config = dict(
    positions='learned',
    parallel_block=True,
    init_std_up=0.0176,
    lr_mult_qkv=0.5,
    decay_shape='linear',
    max_seq_len=512,
)
Each number is 500 + 40 x the weight over its row's rms, rounded and kept within 0 to 999. Layers, rows and columns count from 0. Numbers have three digits each. The size before them is the row's rms in percent of the matrix's.

# layer 12 MLP down, 384x1536, rms 0.0428, rows 241-349, columns 640-767
103:541449470468541481477490460476509428618466546566504531406542557454444521495499500428522487497521518498490500513520529479519490475484540456512520484442488481512526502438539426465499528450511499563484481503416513569470528450391399522530499493515488542524494528487455507472482462386560546575502452576581427503525516531461526523532475457523540529502456400535548532497481511531510494526496
107:554543486532487566512525503479506468512561556529485521452532513418482562490551513616576480499525475520517507448502510501502445459458563524545466464547456509531466550519475489512520520480503526501451561480585477524489478499475461463503513489501519524509435565508501513456471506553492506521526502487405518451523491452542516576494485509515423545520478521472435539402484476502553432499496
106:507431439509502534480510462495479555583542535474489445570537470488595525515456543461506464529495579516526486503522572503453485482473459488563581517524513522548466495449519494532462504535435513490600473517527496472517566478559571439527495505476487518520523542528512515508398538400521489488544544519552534472427492516522434492497512557469448525483515478536574507493502571504497510504526
099:510470531471501470483473455605533495501593494534509493458429534479483377459531487489544448519523447458498570482527478549501485484519461464517489488534601551426447493468506473514503534469365490524496481513507582470450516489493605528427552570512468441503539535462458518502482526510424502565471498454479489482518479559579514523455504577508545514480580487518494512541491505503488548494515
097:419491481512446571501505544498533444461518415545508463530477520516475576487519417477510468433487503485449409511491416510442494504497494459542515476493471500485479507389471462486528490506432425483493535492499435513480438492518522467417476351568465450532487517532448491537522500542504473473474611403416467539423491490474494525376497459565432503424445505545470547579397478501549476432484
110:523476536553499550451468499484540485476528539524538501547493446508568577440531464528523501441483488584502532501474485459518555487511464489404492494518472527483578485480476459488460483447474528524548516462576480505582543562537499487540567545479502482455497418509470510520512467528531408534513496484549609459451465528508534446422542546580538486396451537516482491496540576451488415485449
107:500496570533531522510447514485555520499457487511428501417535478518464458492472435465522559525490432651515496430524479485584533565524500497471532513479436518522496475491531516522548474424391461514525525495522544562518533575555484495507515455463482483510474443531502495507464481609495537509408564471446507478510474439500455512485605470509570516459527488542571501463518445445505425567478
097:471505507499465516464535578457507442457519496540519442627495553497480581431561528517533495524448517487533370502473488554478476464532501520502412529494535522475489562402524486455490570474415526498456456530513486593478615485489484499544462466498514479493473538469462555481531478515380439458506538472484438497498490489448447514418536602467548392508501484529517502494471465488483486498457
098:497474476456504469533545540475537437491528508476563523487538480470532445513458455509605445512548506461509434489473482540515443512458490482438456549562567498488534469459489438474498492459487459536527476478455459588485528493533447512533547501531522474503489509525473503518557488596521450486538536494520464515473463466483498537376506483512510510508486465532491535500490542528539471528425
089:489478531476568531492565483501476534510452477521468465450517490474487503521453493499500543468484412447487531480462502539497560542527530525445520500467516469523411539471464470521435501462488550488475489526564469472514546581542579562492522578511518517507532490475533564534480502478455555505514478517459468499501491528563543498505372467559478488521532507460468548407412525501512463485559
098:478493476435465439565453464502556435489503510526457528516448511487506484528580552512432497460466496507574532439451487451570521501474493486479461585511546551451467451481464521525495519534526517487466487545509530455488505479488436561517433432516536464505481519508430427479483522402591438455507498406527502536467534534486473526543530507467557537462474453528562444579533535456489571462514
093:524464481509496526498435579536518512450448475466455542608474509483506516474541449465414512503531494472501441524517528448505477510519556538448531499470468563409503489476459491526522526484495506541497448495419459500513444481611571529452486447478491523459483432440508522480495499503476513462526441467516548553481547517451486605471568566512550458528526495434477537503499448573496476593415
106:405468481511538461509459509400553534441517540578494502494477549530588433506531463479471487428540498510455466494549503416501452508508412452527449498439585487522500491513453497468423521494391494479523526482532565462482554503511495483581532556481569521484484476476519450505461475509548531455522512601434451544480443506526493483509512461504508513500569499473529501528521615486474475486466
102:517515521536541540547532447464567562497484533555477439490486448461505510513438503514490477501501554486418528471463453482478507563451477460515554569441486489433482512498535477517519586476469472536536487497472542482484458413575494463516508484508484550472490542488501491500532511503494485537512558577542449467468489530438552541482576490501483519459598446564549454547491565548462473477578
096:470547470489495471503504457520428530528516537459464521494493534570547474436481552577488480493481557510473496518584540470567480546536481457524526469507477499474565485486522474503507485534474479492501521472489493503509553540606532477549493489505520588518491505493550494493530538544455506579446559533495509490553523523481419508540540489501521523518531475447487586383505567504465525435477
102:510492508552594484553564482357532530545525571501548453622446519469549478504488562533478475504484435451471428416532405490497536441448549491513506417562438466481531493487485483547505553484487459478522449505506567558552470523470513495517505488521489526528549535540409486474524424423555499441530490473515519491480466440535472493447470551450544504470493482521425497511553489509551462545484
097:567528405497463469499560463452523554473511546492470572527484567508447557499444522458503494660479512485480504503579483467502449535497550430506503494489500487488452503446487542499473480547522499504500471477504461488479534570412491494528490447482567462558481498452461449465490554452520410489533444527572550471543505433503532496539506509372528488490486552491462497496508431503523536519483
097:477410466536457438474518553492493513543446438555498481442500509498456533438505477461502514552490592502466440474503515492462482482464535498525504496543526472487511439496540521520480481509496429572485456506526514533497583457487530485497507495510549484531538492539455445543440453445508506509498496532516431472479546548515490473495593573481556557517526494485500536525466525513533544558498
089:519555446474482505520479479471512505571588498511459506418462532472493490526520479488505465491526482514505461475483502483551543465519453433496510509468400544498497488529516453539507490500587449541503478489511444546534507467453483512517505427506571456486482413484475434456496560516518586529511480480522530485511462507479542529509521425502500460492528518497418471484520489528497477576441
103:512468509505578461492503526504462496489471505461429452598484455430474441595597487474451443491499497561492527572494499489442589533481517542510493504517504484572476452507455472485463548466556546525502556538514540515459485493494436506466527491452554474587546532451483490437537581475530465500521452501416517467472561430542488491535474576483543505518528452484539522507544466447456498515539
099:461473508479496479498533503485440568489499576383564423466520534549418496564452530470557490527524497457546477526501497504629535531529452470473537524480571474525536476491559502581492483481489501558516535536550549526495557550464518492538529508518440587471511536587581441499497466460470509522466476460439501540505472493495536521483483503456517427521511522502473481451504453475493453518522
102:506428505484481477558518540567544590439498494488487542544531522540499526519485513525482397484402504519444484490565518536457560463429555489515482537486497490469461446506488479500557501494446434537502492455481547479522619479525459538539515464533527482479471540538464458482489472512553406498483500526557453517523539477494507444563456474473496459450523499500559520523555510535479466522521
098:588485465516498502507425465475535514586511440525518480555525493499446483494456543490550462515530480507432545513528485503499487489491527454494493483544437471454415443464549489557561495477395506463424509466496460542408506451481479484495456499519583472459446426497475509510546489559516409525454532541514461505504438532581427497482406502534474472560553518506497529484514455503537502569491
111:544512527493510513507461484441542471470511524523513431502423544479482541463471513498435460488551513559495605510492495380526534477526415434541528510540448434439493523457447470523540498542515496489494520524432448470527472513472460524487510445515537441544510514480516459518564461511495546538459468451521501536491515492463518392453460452500465463459503496515496441479473483530557455504558
097:470542508436522469524489531488549485476452490516519511553555493491591507458468520503545468522523487407495549498542511453460554499471433513487429484501481510424512490442491466487504467521528443411474509416520513502528471517539524508536481471530506502516540482467483488492571522540475533480512549494562541479470507480485464515450582568498538519481506488535514471495403455491540441463526
101:503444574478486491503527526481486581484453497521505499516504538550571521512502554447469495491454502492432484529464499522484473553477471542471486439528464542540497511481480519492478590494439547533426499514434482479540477540500486541484442586547523539462478503505501484540467504485491597454456444525443499557491550521493500552465459457430538481548558441477523481566534460475433498465532
105:543535509549525465410519487588491499474476551513488469482492482501543448499446432545508506540507406454427509498491517491500505557469579533482483512468532492533527507491534539528471501512437507468508444459515545503484563524511566569502533533470442499449474485479576589561507550484493603525546465515512476402471453527415511556442546532545470508644527455470433508465477469511506512491533
092:531547497512476508428514613484508545511448501490491500433513522501554447422464477449478561483504494524500525552447511452482482516555483568501480527433559508436567550505501477497547466494612519534461523533456470532635568528497528431486511476476501487534535528517458497565529518609549459440564515527612540422462412513430465501544500470515624443504486538526540444585498498451496488500480
098:484390546503530527567471493535580506487402409522473500583522456510471499466559474560463465470523549536552458525501462478512492527531496486487515510523565473562558484504495485552543490485441534496470486494480508521502453486493529530515435501479506501464437498525488489426544505503578513575531546480466536482462471495540496481474452431528524590495411548558494527508493551589489492424443
095:491433512518541493472515427473524573471460456587486513465504477544504478530542515529474577441482512491445548477472509526482528462434521526531487590479493565488511487530420508477457498500569524525517528553435472498557489505486535501547573562533499469555501605482519504547520562489518512482497478457474544485526529592508523482492514503538442569524432466570496465548541538419567550492488
100:567436482461473485468493533511495461449502533582429431434518489477543443550519476510535485571481542602483553575485537496529546484472457555493577480441523502494495482519426477550542437485498561553520542489480500513526514523494504531538503502504518521476490478448533475512524541502523508518467467505566502427493563558478557453520463589510511526464579473604495479419489563480502492483470
087:434522520479553585507492481518526500495482478503513511402505492551427518412508502530544471539540417533462558464502439485482553475502456491594524471574523473487521523437485580472481451544539505515513468456447434480497422523590420502469457490537478516552511461539467491607526536452523517505446467479511518549503441513506549473514450419514541556468542467599521439509431478483518560503498
096:534520493477482481507591424476505494508430523482484506385459486481485416578564417446476501525501451508482467496464492476454537512475530511516514550506520485540459481575491479480527513447512490498452441541553451488518498514512535449529497388424401535538523451443519550421504431422502481488471512556523500436496521487545487477527483465532507568496523491498512559426516545512474607467520
103:532458516477499505470511490463494483548517525464482441500513499511487489472517516549451529570488481460472576513487505476450510470485517479531528503492535601549538505472494458464522486483508507480483517516532478513463460495470429464495506600498497521492498486505547539462486551389476544477437501450486496448504537473491423480555511406490491578520496402470491478530514539520459479549523
101:479523382517561528504485513483502517520487533551521523546514455530551440472440463549510487496472494556475549520544517465505506555487506482570520516542514544504434543462472495522552443472462467510501467511510494503486540559470553521528471524483470498517463468471513494427498476509498525527452512524521577543481518491529546481474466518546484527536491486492472516502530461468445512527444
099:494481481485503511466537474620409491487475534533500465382460503516452467523478479487585474539427501464435539512568485482486489489518535563471497548437488514490499538514601514494487493408523465508482493449540539509475510540487549498473460504510498485519560546472490506501511514464520476532537541496481437452449389543458449493444485505513427537526503531477449394493504558550463542522520
094:501501495430587549442567465591522427490492628471477400418521517399454511485570528499482487529485519431487536557536510481429518580512489456549519467479528434517517569506475503479509394444463536457527568481491431493539535549560478493416560518481507572533490462488487493509514546565554471616487542485464556460518482489469533525500528514473531592469560563551541505544482491522475514505540
098:556435504592505450483537489489531551539526538507512481485499536580558492481499496476542500452517548601508505488512490555480469450536460505491486507474527535483515490542485451501530484463543493509460501494482506514503527556547490453428518479519455468471549482492593444434528481585547498511487449511532551612491557513485466542528547493601490519481487457566513519580523421486501517487503
103:467467474509488472508511511483532507504502517455493520525515427501502545529493548482511474588524475560479534439563523499567470507428544436491533442490497459501456496471530530498502505527421471514445478508519479522450598477506526496517486559487457506451507513528526470578445499489491543481529555478469479535535445550441525472539448549497471511476459465422497514457503494488505482553515
103:516487440478445519520573525525467496555569506527512482445525510532383473493546454466468504483506516484517530486517485515488523518546545512579466463542471449431543476568478512502509514434404507504504543493488488504553492456484438491399566493528511502484485438475507548459458472477499561523483525463540552504515476541570495457472431495467477490440519496520514524519520591522495483480512
088:522451473466416532531453551445503520474581523493536554546468484492511584417465446457444451483529498475573457512472440485502464505481465531428459520555463574482529528522495502518468488522508449532548489493505507505540505527443495531546450486474525514520513489474465455445609513427504560578523502527493546543506494550504440513478485440490541585506460540431502409513512557420512515479482
104:450459551464500532541477589479496517469468506577497484531479514564418468469575514493530496505457478521559552420456519520464530529548462492492477450486409580490484516503493576528521463545489445529512516494537506432500471528533544549534532457528486481514516555428482504511552501508481467423490459522518531530502442507529541513456595539469518540454431489511491452492425547438486504529469
099:502517550530537499554551522508519528523471513489538510535494515544494578495481485509502508522429587586532453502554515459543506512480497467521509475473471472468389497466519456525487478505531500481532467478540556517494602466472500573499469520522592476467540484488523462517490398526564471537499454523479479583576476494501530512473477463526494475434488437509488445563532477458478456553467
092:501504491471506425502562482421469500476538555456455516376493535529541475585531541502484457461545526494519426504466477530573514484471517530476452436495528488532502562539539535489477576491470510552461484514467494512478504508450539485539519535511556484515547526502513524456496449516538501452558419541477511533496509451504490522501406569466500490552522574521494385501533564449552558441468
103:525520431493513496480480522511531382400479515518516468449503489505494431515541513477432410443440553503538479497424534526505447432524468535560548489517489546493519458449488517442519498468523593486462478508463522536579481500491496505480407547531573490470445482547501479521512528484517460506491459589567498550503449503532529465478440483462549595505559458485475528481549561448505493460515
092:408512467502415458483570517415523481483534490499554484592483474446606483525543581467466426465496516473558494521490441480505512469615464519564497469477468539522585519517454477497446520439557485515541518533522504501499457478496458525492504487504509444429439485501508456527467539440531523512546475472485456488527485506502508468508451482450535551471531497494455443537546493409494570464508
108:511499434500455551558503421423496465520491531512423477525498481509543578522522493470509486495575469423410464498490463515458482477480519487431467513483446571533493451536508475492481502515597473525550474525486453448489507519475511518506504461450536447504549454487470538523509422520451450486500524529486480536518474525496533559462474422541483525537448487452491451535443611440535542516486
097:449570486543525456487501503479522523455523436520596485521517533486527482576472516519448454547476459484544499483465532465500471458560525460465450442527440488487482501480448518563564492568571545480521490528532587597517565538435533497523531569523485515534515510422533482481566541390531521567536510558526504535542517464459436503429512521534530437526532458499497517498589506458498467490523
101:471519512474472571493411562535468551562485519526475446385523529526496494478527531432518474564500500466492467488530492602506531540543520543517455512449476424487506481512523512490535599516507495471495426479520494552436472525575620506456448518497433508531509593477555500562504518445467484533563478467509530471435529483496495515545534481476468549525555508471469505464476499514477469506565
102:511474467503450527516520471531512502519522446537552504361508490487432495508424497456499405523470426518530484508510523516511530492533523528498466547452613498480511502460484468483484455549509563478515442482505496496482536476543481508419509576514582468450549588502524619471501511429549529559481507510524467495518545517584448458535471544512463518495436513464540509484530541550517512533568
081:467440430503559505463480472548488532468460530500566507415511530500529503541431495459510432507504500535530444497493427518470455540492499478540471478406520497480571506499496576502502454456509486445462483484502499462462492479523537524520533456499504477558504465537519480534536551466513491491548508511497478477546495487540515509445446609396510507512418505505539508487492564480510538505476
096:487504477496416503479532499501536445455530476547480545511485494480499558509507444455536498516469511533558436464511529542432489533499518519497503550478505588508489452534499498464522558427539458458496494493465502589472540571539516531522504480527476427424416381509457506456512497485564501444480444519467511515512460503545417562485430531512545412578521540528486596477482477512445522542445
103:476489451494502503462505487524421439467494500537541509544510474477482441571470496459477458493502506513545414512522513505473515551529529525475447459527540542482483490540497477463459506516596506501530421499531489524503546512421563441553459549529526523481431516455505506507607516395465458465542489451587432514514526496393467511497470510489520424550503480501511531537569470381455533477545
098:486524514510575472493583490588572490484500466485453506479521518488534434528553501445428527524485479434472468517504485444486480470470493517438536549509545522529507543445508512454517537461499445425507531564544445513501461506407521475447487534518512518489531501510495476497503453455548463497534488517482393486494407480502550467455482472508525468465489479525534495485520539481486462437397
089:544547460512477542537509588533517557547528444403488447660485441562523391594416552471547525535475423417439515525511493505480547508475521549601506594475456512452501504537544493556517506505498518530489526502529455493489545523549507489560507582495463497433565499479493538460467484468468491519521539395501497541532504514465521574467594494508479636542502493416488537489433506469453544506567
101:410546530532522492462420500549441469444477479477483542537485476491555412516474483528555495554514485539492498575505485549507544533471466521496485520504436549527512486477523535535520486498498484468481484476480488486452484529522507513569478492541579526480442481531471508481621499493473524505445506423493462491551499469559471504485532522530588456559508482481531537379438514495552486566552
105:540496549459533504503493425479487489449503502549479535601456476528507556487508494514484491479446501480508530564515497509469482514446499465533513472536529538462553491581431472476490490430466612486480431556574557519540449514496514508499419467446496534484424450469438467467530511493421466561455456447476437508450534507497495534455518547543523464450489501467517485538415459478470516485526
103:498530484561497556571496548518517472466532538540490462635455532461598568457550475510506539529508501550558431466473432497472500499530514512463499465502522567468523445497480511554531538495495537586523421511517499522507484498430566469533497403476560467519483534490466543503517433471452500511503546447514549545507551554497517543502472601520528503407486512458479411510470463538498497494548
097:467547483507556495521455536482500419468547473508528495531474559536474466500405536448374508531502435534503522415442505524523514514563446451503517479536469522534514500520469479431470515533428489446547457448517485453498418531599512446520475518539553447477467479483534500543533504525462431521484477573501512538503542583459512557464501487457580438427547541430578465531486473490509489654508
095:407548526474470518470521503423505449523536504518492523594481532608563525487470510523545511478517544489473497455485497490535536460495532497482445491455469471494517511498486496520550515429501538486496504491463487504504523505568401511448456452512507521547513475469428457466518464520502612490468456547545447497497505523557424489511448566542484447468513407496600523572483550543467511528389
098:494568477499545431498548494527467513496514572555485484433507571481482451506473547491456409448491546458520439548552517597550537462549492578553503501475530489467599540491506556479561492493506487507486476495470509460536538523459543483465532516472564496519536566501502520459488473508458605493530487572451488455547514463495542565489586555496512500570494512545552525479563551512501499543514
102:489493505565505464493504494592464509495545508448490528576508500480492484512479520497518541502467489521498494515485441514506506548365484518403444540546471460495405505492528535454492473543470474516474443482535475541479412523526508496561501474477450547487497478574510505532489501579433455485496598489457525545471451429486459425446481488463526500535487508495549499441508490470480490440482
095:497530483485497523537523493502467524537466462543460473419490485481469464537486518525501515497445450400549569515539568519537491482474504523515457461508574509513497464460501518553466544428478550459516475510506493450520451464442552493502531390475465474583551464457508508470477423517442499506474526488434505485484535498517566433590502493467527380446471511478441430457557546539491453392537
101:545461570578462533503470479526476484439511534474422512409497498606518552462495494470503544405472459419546503483488514501476526536552472499531504464488494539530455495492472521514548542497548542614520538537458448497526493534517508520493488399550449434397547547471539490473566423404454528470421576490560456501508477395469545525503479584470503492516453540564489450505485462602531492546502
097:503448489534516508534442538497501522507536512516506562523483468475527548510524456491522503500505597547491495476516436473517502551550481506539568472474470526471371480536468473489507448552527475502505464498546476528462480541539559458556508517513482448429531493446459437440547487425454511508508471537491443516559572484470441597545503523447474494528464492523536490531519562504449500533558
091:536464485561496559499470523442526454533530503624517534468497479504507532582512487462561482528490508555550561467593517439461501541537469481500495515466459451509464477500483512503523496457484474497534525490503575530525519466486526355529451532450517418506498548507438534505482502568545534475501534449440533474475508496514559487471514496552425567493498512563512539484561541466504527523458
092:508478599518496456550449530479524458523501593454488555461484520431462472514501452493483563480534492488531519493523504510480528556455513515551514518510564486496472472530504524501421500444513487566504578535432550529534461528507431436501514528505509526511535537573456509469495470472518543464474485509498523455502522522487502441484495561430435537466442501542542530518472520474465445500461
095:499559458493422499456460547503583437529470438534491471556497446483523586566525497509471522510494516463520495508479554501460459508480496508431488460469525499505541485533502471547544470486467546524503513457516490499515413478534511522472520445437540547474535477453486496549520525514595508497490480638481509479487533526436519500491427607453481457505507531551482524512549505520501501472493
099:520558571586503506476504476469518464499536483495525520441547563497408543501481525475489398517589507474468503493477513500552435424459459493502495548542496533544583536516492528528421496519584527492522507470420493508494517530486520537475527519520582463526506525474547456453485548411564471403485539475584524492413500519501488563503474468510474545519481529505512584435505444452470517497489
092:506512453466591477520419544497504546491469500538487504540482487580499488512474519558507508456447476527490530463471530464507470542529480481574460480515582475549438548487518513600606484560482463521536505558513531481507428554446536505513441539476514552515532466479547449467442491505534489500537512479549526505443552462523522485560558522588513464481493686465519506549465531484429506494523
105:565495503493527496504506428537549553473469475511518460544493471474481486521496429575478457469431518484469484534479480498528518426505460463544533550523442534510540520484503535483458495465560500472529538478437498497493502462467518463458499414513513467368478495466559451478513520564494508517449460462524490506487494524517518516504501553534544487523523523470493478437509461482513509551471
097:490491497529515477479493567497508516540473519505457481535561485473501534415539514491528451509433564493459513555442507481560445494492547402483535540489448531469551464500479499457516502542541507528484542481473443544515431532418473519426464479525491480477499511437487517522477522492516515524497445537538504565453613505513503376524500574499464538516448533525499497542568526504518477477539
099:540565459460460456507462525547568492455521536534496536492476463499545421498517502501469507445539507502560523611449526551433532515525548480543548511537468543577451451516498483488478513494510522473511508488547493556527536516489462502504510472474531519569496506525513446504572491570520405525420527508533516514531613394468521456464518514511493499473510564543478571497520520462520518534492
104:491501538597566453556462513486504459481460467487458569502487464473434546456531459478478492489483513517458480454445536548436502489451588496412491482478476499528556487481501508548584486483498470497480457500538499498523428507440540453493471447519440449517490506443487497486577436467570498420562478450497513538517492485498474514517536487451453506546454423418534499493537386473476521497470
094:457510475459527449504516538463469487483474407572526496420474531431515456495490477535513548511469461597580472542551454507555506464379508553514544531462482519495443523482564454586426439367555528433540472509510473535435529490524544513506533503459507534513444540513410524519504480500506452478506472550557470586590501472528532525532494481507470445558596576473501514429490530485536427537497
227:472511501488432564516505453494506536546458510483531502371468468485494386504429533535435441555474509489490446553484534452456502536509427473463518488560494456496478548474546586541474507529538490461502487532468511489571519447459472515470504482511480523486593495431535546488508517491507530513554477481490468482474459451516458452466515423497446465500461506533476585512524495511532497487549
098:486498420478483501464524560495534501473480454562455560540498479513533497464547496499517539473366407507550489491454456573495484502564493492586487469462443452556540519482534525494529521513512551548507506510482526439482467506484512510587541500498550468512466474510516576458496517613498475483490495468461448459467507473494531455490449514521506568526422539564490523439491422523530464538535
096:553492526513464512490521468558470487448481477492431544402528530489467465485476488462504433489566395521470491584441450540564472427469467519488491448506511539488473506493513527509548584436533441520401580481423429438509465435493423491493505520488557468536497460451440508523502444520504442413544480514533537488455534508434461437509499488537467439523454375485516560442467510535512493450535
108:558485461509509516492454499565533532493496516539523421612441400529474363514514448518561468443492520492507533485482480475501487543437508435520521530491501501543557478507462507442557538525498546513460494490519448459529524524510516531487497484599490480492523461504521528453529485497535486579487515490446510500522541566592542460527487590439569537475468439445544436471540494581504607455551
099:480465497540424533533453510489558541547553480498545508488467569551494508494363572500473514512475544502517539490487446499602540526474508471474505509481484514507505470515532451541500477521564470496480525529525489549576531428468501506458506490476511439524508560530452513530478540472606477555495413443581500508503485490473478499506469543493494537389513471477424455559502478483486426469476
088:449497522511507511497455505533527529464477519508529532551522472492448537578499470536510498442440480448516480519485517459469525464506498566490541451520584497473469506535542544499507524497515466565479499475525533559524494539549503372560472520490494525486512550524520570491546499584490476513512529509473556475564514496491467484513442545468538463514532471493509481490494452551471528541566
093:514525469505555482491515568543436447472474501477484471416508535436519481562497473512487550558504546575456530518531503483578523501452510474509456498498543533464511511519422487545489486529567486448507525513357514556538454489466443412524557491485450546544483501564494469495497510509474466488492528509544474507554469543489398454527489473505539484642502564502511423594501487499508563450533
098:444507624518443484563519529517470515503484476523466456636498366438599503494504517514556513491462512448515517509561584459519516556514493512535499500447608555506443498504486514569470493446428498505523565538497576533542499478527532544475523512502484458578515488512445458522469439643457503543520628488487539471443483437508479495520526521548566497495510479514485516444558499510493511515523
101:536612466534527447485470487479541514504498502483471525363487550532508476495491551493480440428491531445460520540472495512511471521522500490541453462527494492503511420458450472412579575456473520463424519508482545471479438472507415517432460491534490529468481517483499463438566488461566474479450477538474477487584483507507479491493519453497540493540485418501453450534533457463446513505465
106:384490587545495537503605410451545499540502419449494481522496493526537520551523506491546507522471568456510493484520479485510509471533550480438493462474529520454561503537493480484539472481474487531489508443561480514533521537502518516465470411523530430497512482514490504574444544527529518489487589519510513480550476537493531443525400500442458491473499478544547514530495476530492502542525
096:557502416477452492509479461549490486473469544503532482614539478480466478504471498557545495458468523555511501473594520479578502435500523468515534512445494529567475536506509530452465428499440493539434474550495523513500467537454495533446545522450484525440498575482496497583507468473582509562500548538479551535503547539512503513506514469478514530467454500446506488504512386513491512539515
092:514465456481512468531516498557515488458436583488502508554486509523491433510501519542503538529573530469435562472468531503501490498507539551503499471476503522554468492541488509455503492455615512491537506432604521462555469463510439486567513504485506502423522464419488496469501515577503472505561530476484477476535527545543543519488496484509580492489487516436475430512503483632442517513549
104:474461511462490486490523506517486537503480553484561516622511493571523481450508505490521504480433580521572567532539513495563522483553473498534471460555474487471507507505517475473479485511449510517475527463566569530480520488477495462563481536507466550477503515525546488477487425544539448538490455474496512520475516521457486562476525496501459501498468555491482499525507486490494400573437
094:543514518477440489520460499546481491516517493418499475415516539461480472492536444496525553403478537500487552525537555493493542548554529443533550487450474466533508501514546456494484494462525541491405612472476544513486493513514484492421488499510465480528574529513520492529453444495539510516469521533455513540530498487508467543509514398521492532424535494441510496502516441576510485475431
103:531539541562516517432544509514445545486485433489519506490468480473573522507517491505468517461541432494470475524494491488457481531554497518512529502539549563473535565477531485551432528487483547513601477533503482458566396456517485551485496467494521501526485433458471478439492515495446645515458501498447495501483483503476535493481490493559475441464555452493491508519463507477480565475481
090:476484598564495454458585545463469459471527514495505487525508487582469498469527479488568469477406455478542490477490516538499506516457567530478486509545482544488525534502471517482518441511465522480497516509470512501511490549553509509493509499522549523494533511507518488552460488474478522504519429531488528507433470472491480503467451473538439466539497577499554427524519517478480505572499
105:445473480437522495475548507452435534535554559477575497405517517546498449485401525453558504479549506552536577487517408526522471378582518540568523507512562521411497472535511490553501535493491509533520550479482504440436483410460523508505539560495467463464533575517490513467551486598521452485502472506541508460486475554461565525487478510453471469495506475454466495540515572477535511488470
100:563506453549638471546501492539481509470404584517504483577503543445498496490503467545474527448504548512587471508558478505525497477485499402514445513486550531509550558535462462496484517591485453546474542464431568502506495512503516499544563603451534561551549519502524500458472464463478538534521511510477509452488545481501527543509540482540552493456517559451474476507555514558536513493424
096:480484497511436509484506527501524479495514510469496526419517465477478506461456505499517457480433477490472556453443508470460512467489448552524474497498498487550505482497506495439486448528489481478427554489528520563537482458427539543529465506492516464516523530512446435571519483611604495492495493506487588520442521505493490495478469521485422511498513464467470535505528507464526513563502
101:577567465519555516469474501481474508505513451561522427462481497483420580504457523448565477472443548492503543459553520483481451498505535510481489426565560477491566490494496502474477514474472509484513622571491497506541566499427524499559467512469458516513440529456523441506492584529480463545525547447435502487542448478561475551477542505526559518525522456470433576435470635536498530516461
091:433503485497457549540511510577448527534505533474468536537542473488514496514461514478463445515544505553513360534482502539537477535451478482536458564532519488524538491487529497474575503474559521507506485529544473540511487460549522527520496511481563512540523424516509461483451512474543507540521472525522419460494510535499486525503481521535454470535503539468494522451492480619477477557429
097:611495524493398481390454461579486462523546447546478459457502500485525476510523462529530521528487501487448513500487485525560438583463510493563537427545525512559553497504439498508484472583546476527547535567511612503524509517489493567400526517518494513380570442465510473514450576470467494561483455507512510454506500472478485496513502552533549419501533498573477556445542431475566405546559
107:511472472562503430542479483505417509516506493437476541535489492515526432484537484428520498545452486496509546459535495504550498513560425511424505563531507500510459508455470531478550466491485472531482499530511474472449546473530458517498568519525435499522518454562546555518453457538525453476519477454513574451506499429421536489437444549508497480577436528529428511560485487453426515493532
096:490550544531446496502544556495509520503479473527520462528486487471521555442515496514528454484467461476456462522520492521489411490465547503423446500518497516515476547464512523507538530541450500503507523497412471472501497480520453495468483587517489539469506461464446504539419530569511491573519557476606475531519519574534550487503471498484472438518458595501516465463488522537511527503504
096:467542470482497487498511509460512471524422417468501563544504457503502556574536502513491554539460488527477512467521506466507488489453507449520471503484488511444496498425507487516437503502513549534453520454557493441503485528531518508462529464561507508464555506423508532470442532543530477464496535526522472585622490550520491526507530451524504439494467538446461496493517490495502531538511
102:490535507535438494511451483457559529500469491430528513436510480473425450561533521532504477489488544502513473487497512538508487527470501556492494522525493476471500515517475501424443555502577532449550416477519545544406519484397483513437525446499465464531446597554509483564504480490545485477495546513521421485507471430547538540597493442478541517592475434496488495481533518441452514496544
096:515464517467552478448579526499546480510462516547484555571483525476589557576514511496469522547523523488509486549586483563449481543521458511522431511588428485428553481496505489532485456521526503479508447521500507494542513501475515548574457380508524540536456499458457521505469537447518507522476483461488466497514512486531560495497484484456537473472497534539477476595473500505443590543462
093:539485530512502563492498533493461585590520513548460549572491495511503555480460498445512514561511485437501485532470477521570533520518465498426479516543500490488552501472541551541513489484569480516513478446500428537524441405527521443425511498508502490525524523490524556494481500492491527452464539544483495524490496468553536522486507442505492520540536456514552482506465502509477474506483
104:511421507484445466429487470507468505487438480489447534550487520473534480486491436490441499560464571551560510486490478524453474510480478531457551458478485500499470498567578471460446453551564481452506459518479449538450531481511545462543533485468479536485470524530494530377464513387514549588480584489509448475573542472528509561495536472549480421482495549510491447596479498537522501537471
102:537496464461543520546458470528482449499504488483495548440555510454521514465454508470464599467496481518467486501505521461514431525462542487494500499493499561453488533564497440525545409471500463517486500485506491500506590515449468479511516532456500551581537529508453543400511544501538465545516517499486491495487427513470496552471376537486495552490497457541572515541537511520469499496562
096:532503504485488526404408521485470440507508520507537456549503552505524484502580460528491486496588480548533430502469464517529525532496448448457548506543516406557442504451432527493476482513445559498495554549521521556463476445520489437541576588469440515449482523419499500490512524449473467453544502502470496488522520502471498571487515537512374440485511492448502552512513543441512502547490
095:550546464485460501499465497472468434472524474530488521505561536514469459499494515540538516552539535558476516490437573444523448482450534451524479468556455463449431483470476519411478527547465424424537482418518486506497497459547514484504459624530546523518497478475549506480558493516456414487535518537407552476540500502527447436509456475497497547514549537547477500466573419482503465511456
097:522493512503468492413492543542577447470493518503549569567508522481483489501548479419509470506525451474507505486490465496470500476436503502410504493475456461508470485392510521523507492525509483400554497514523519502527539488555474505518471459499466564492519477511521489495541517511544567489493484559568549499502529521455505577532573468587427397504467495514470545545506506470486532499488
095:481489502468506458447420493496409484492510448496525432496457520513558485462544535518395527550548504501510486430460535546504572442532458539450497524510483382430530511438530459537520495586559529461492428480472468503547451499570599515493514507490448559475534529463486521408505476555489470505487514492456447435459515428480468511501566521557571432512453452471531461470508531512455566458481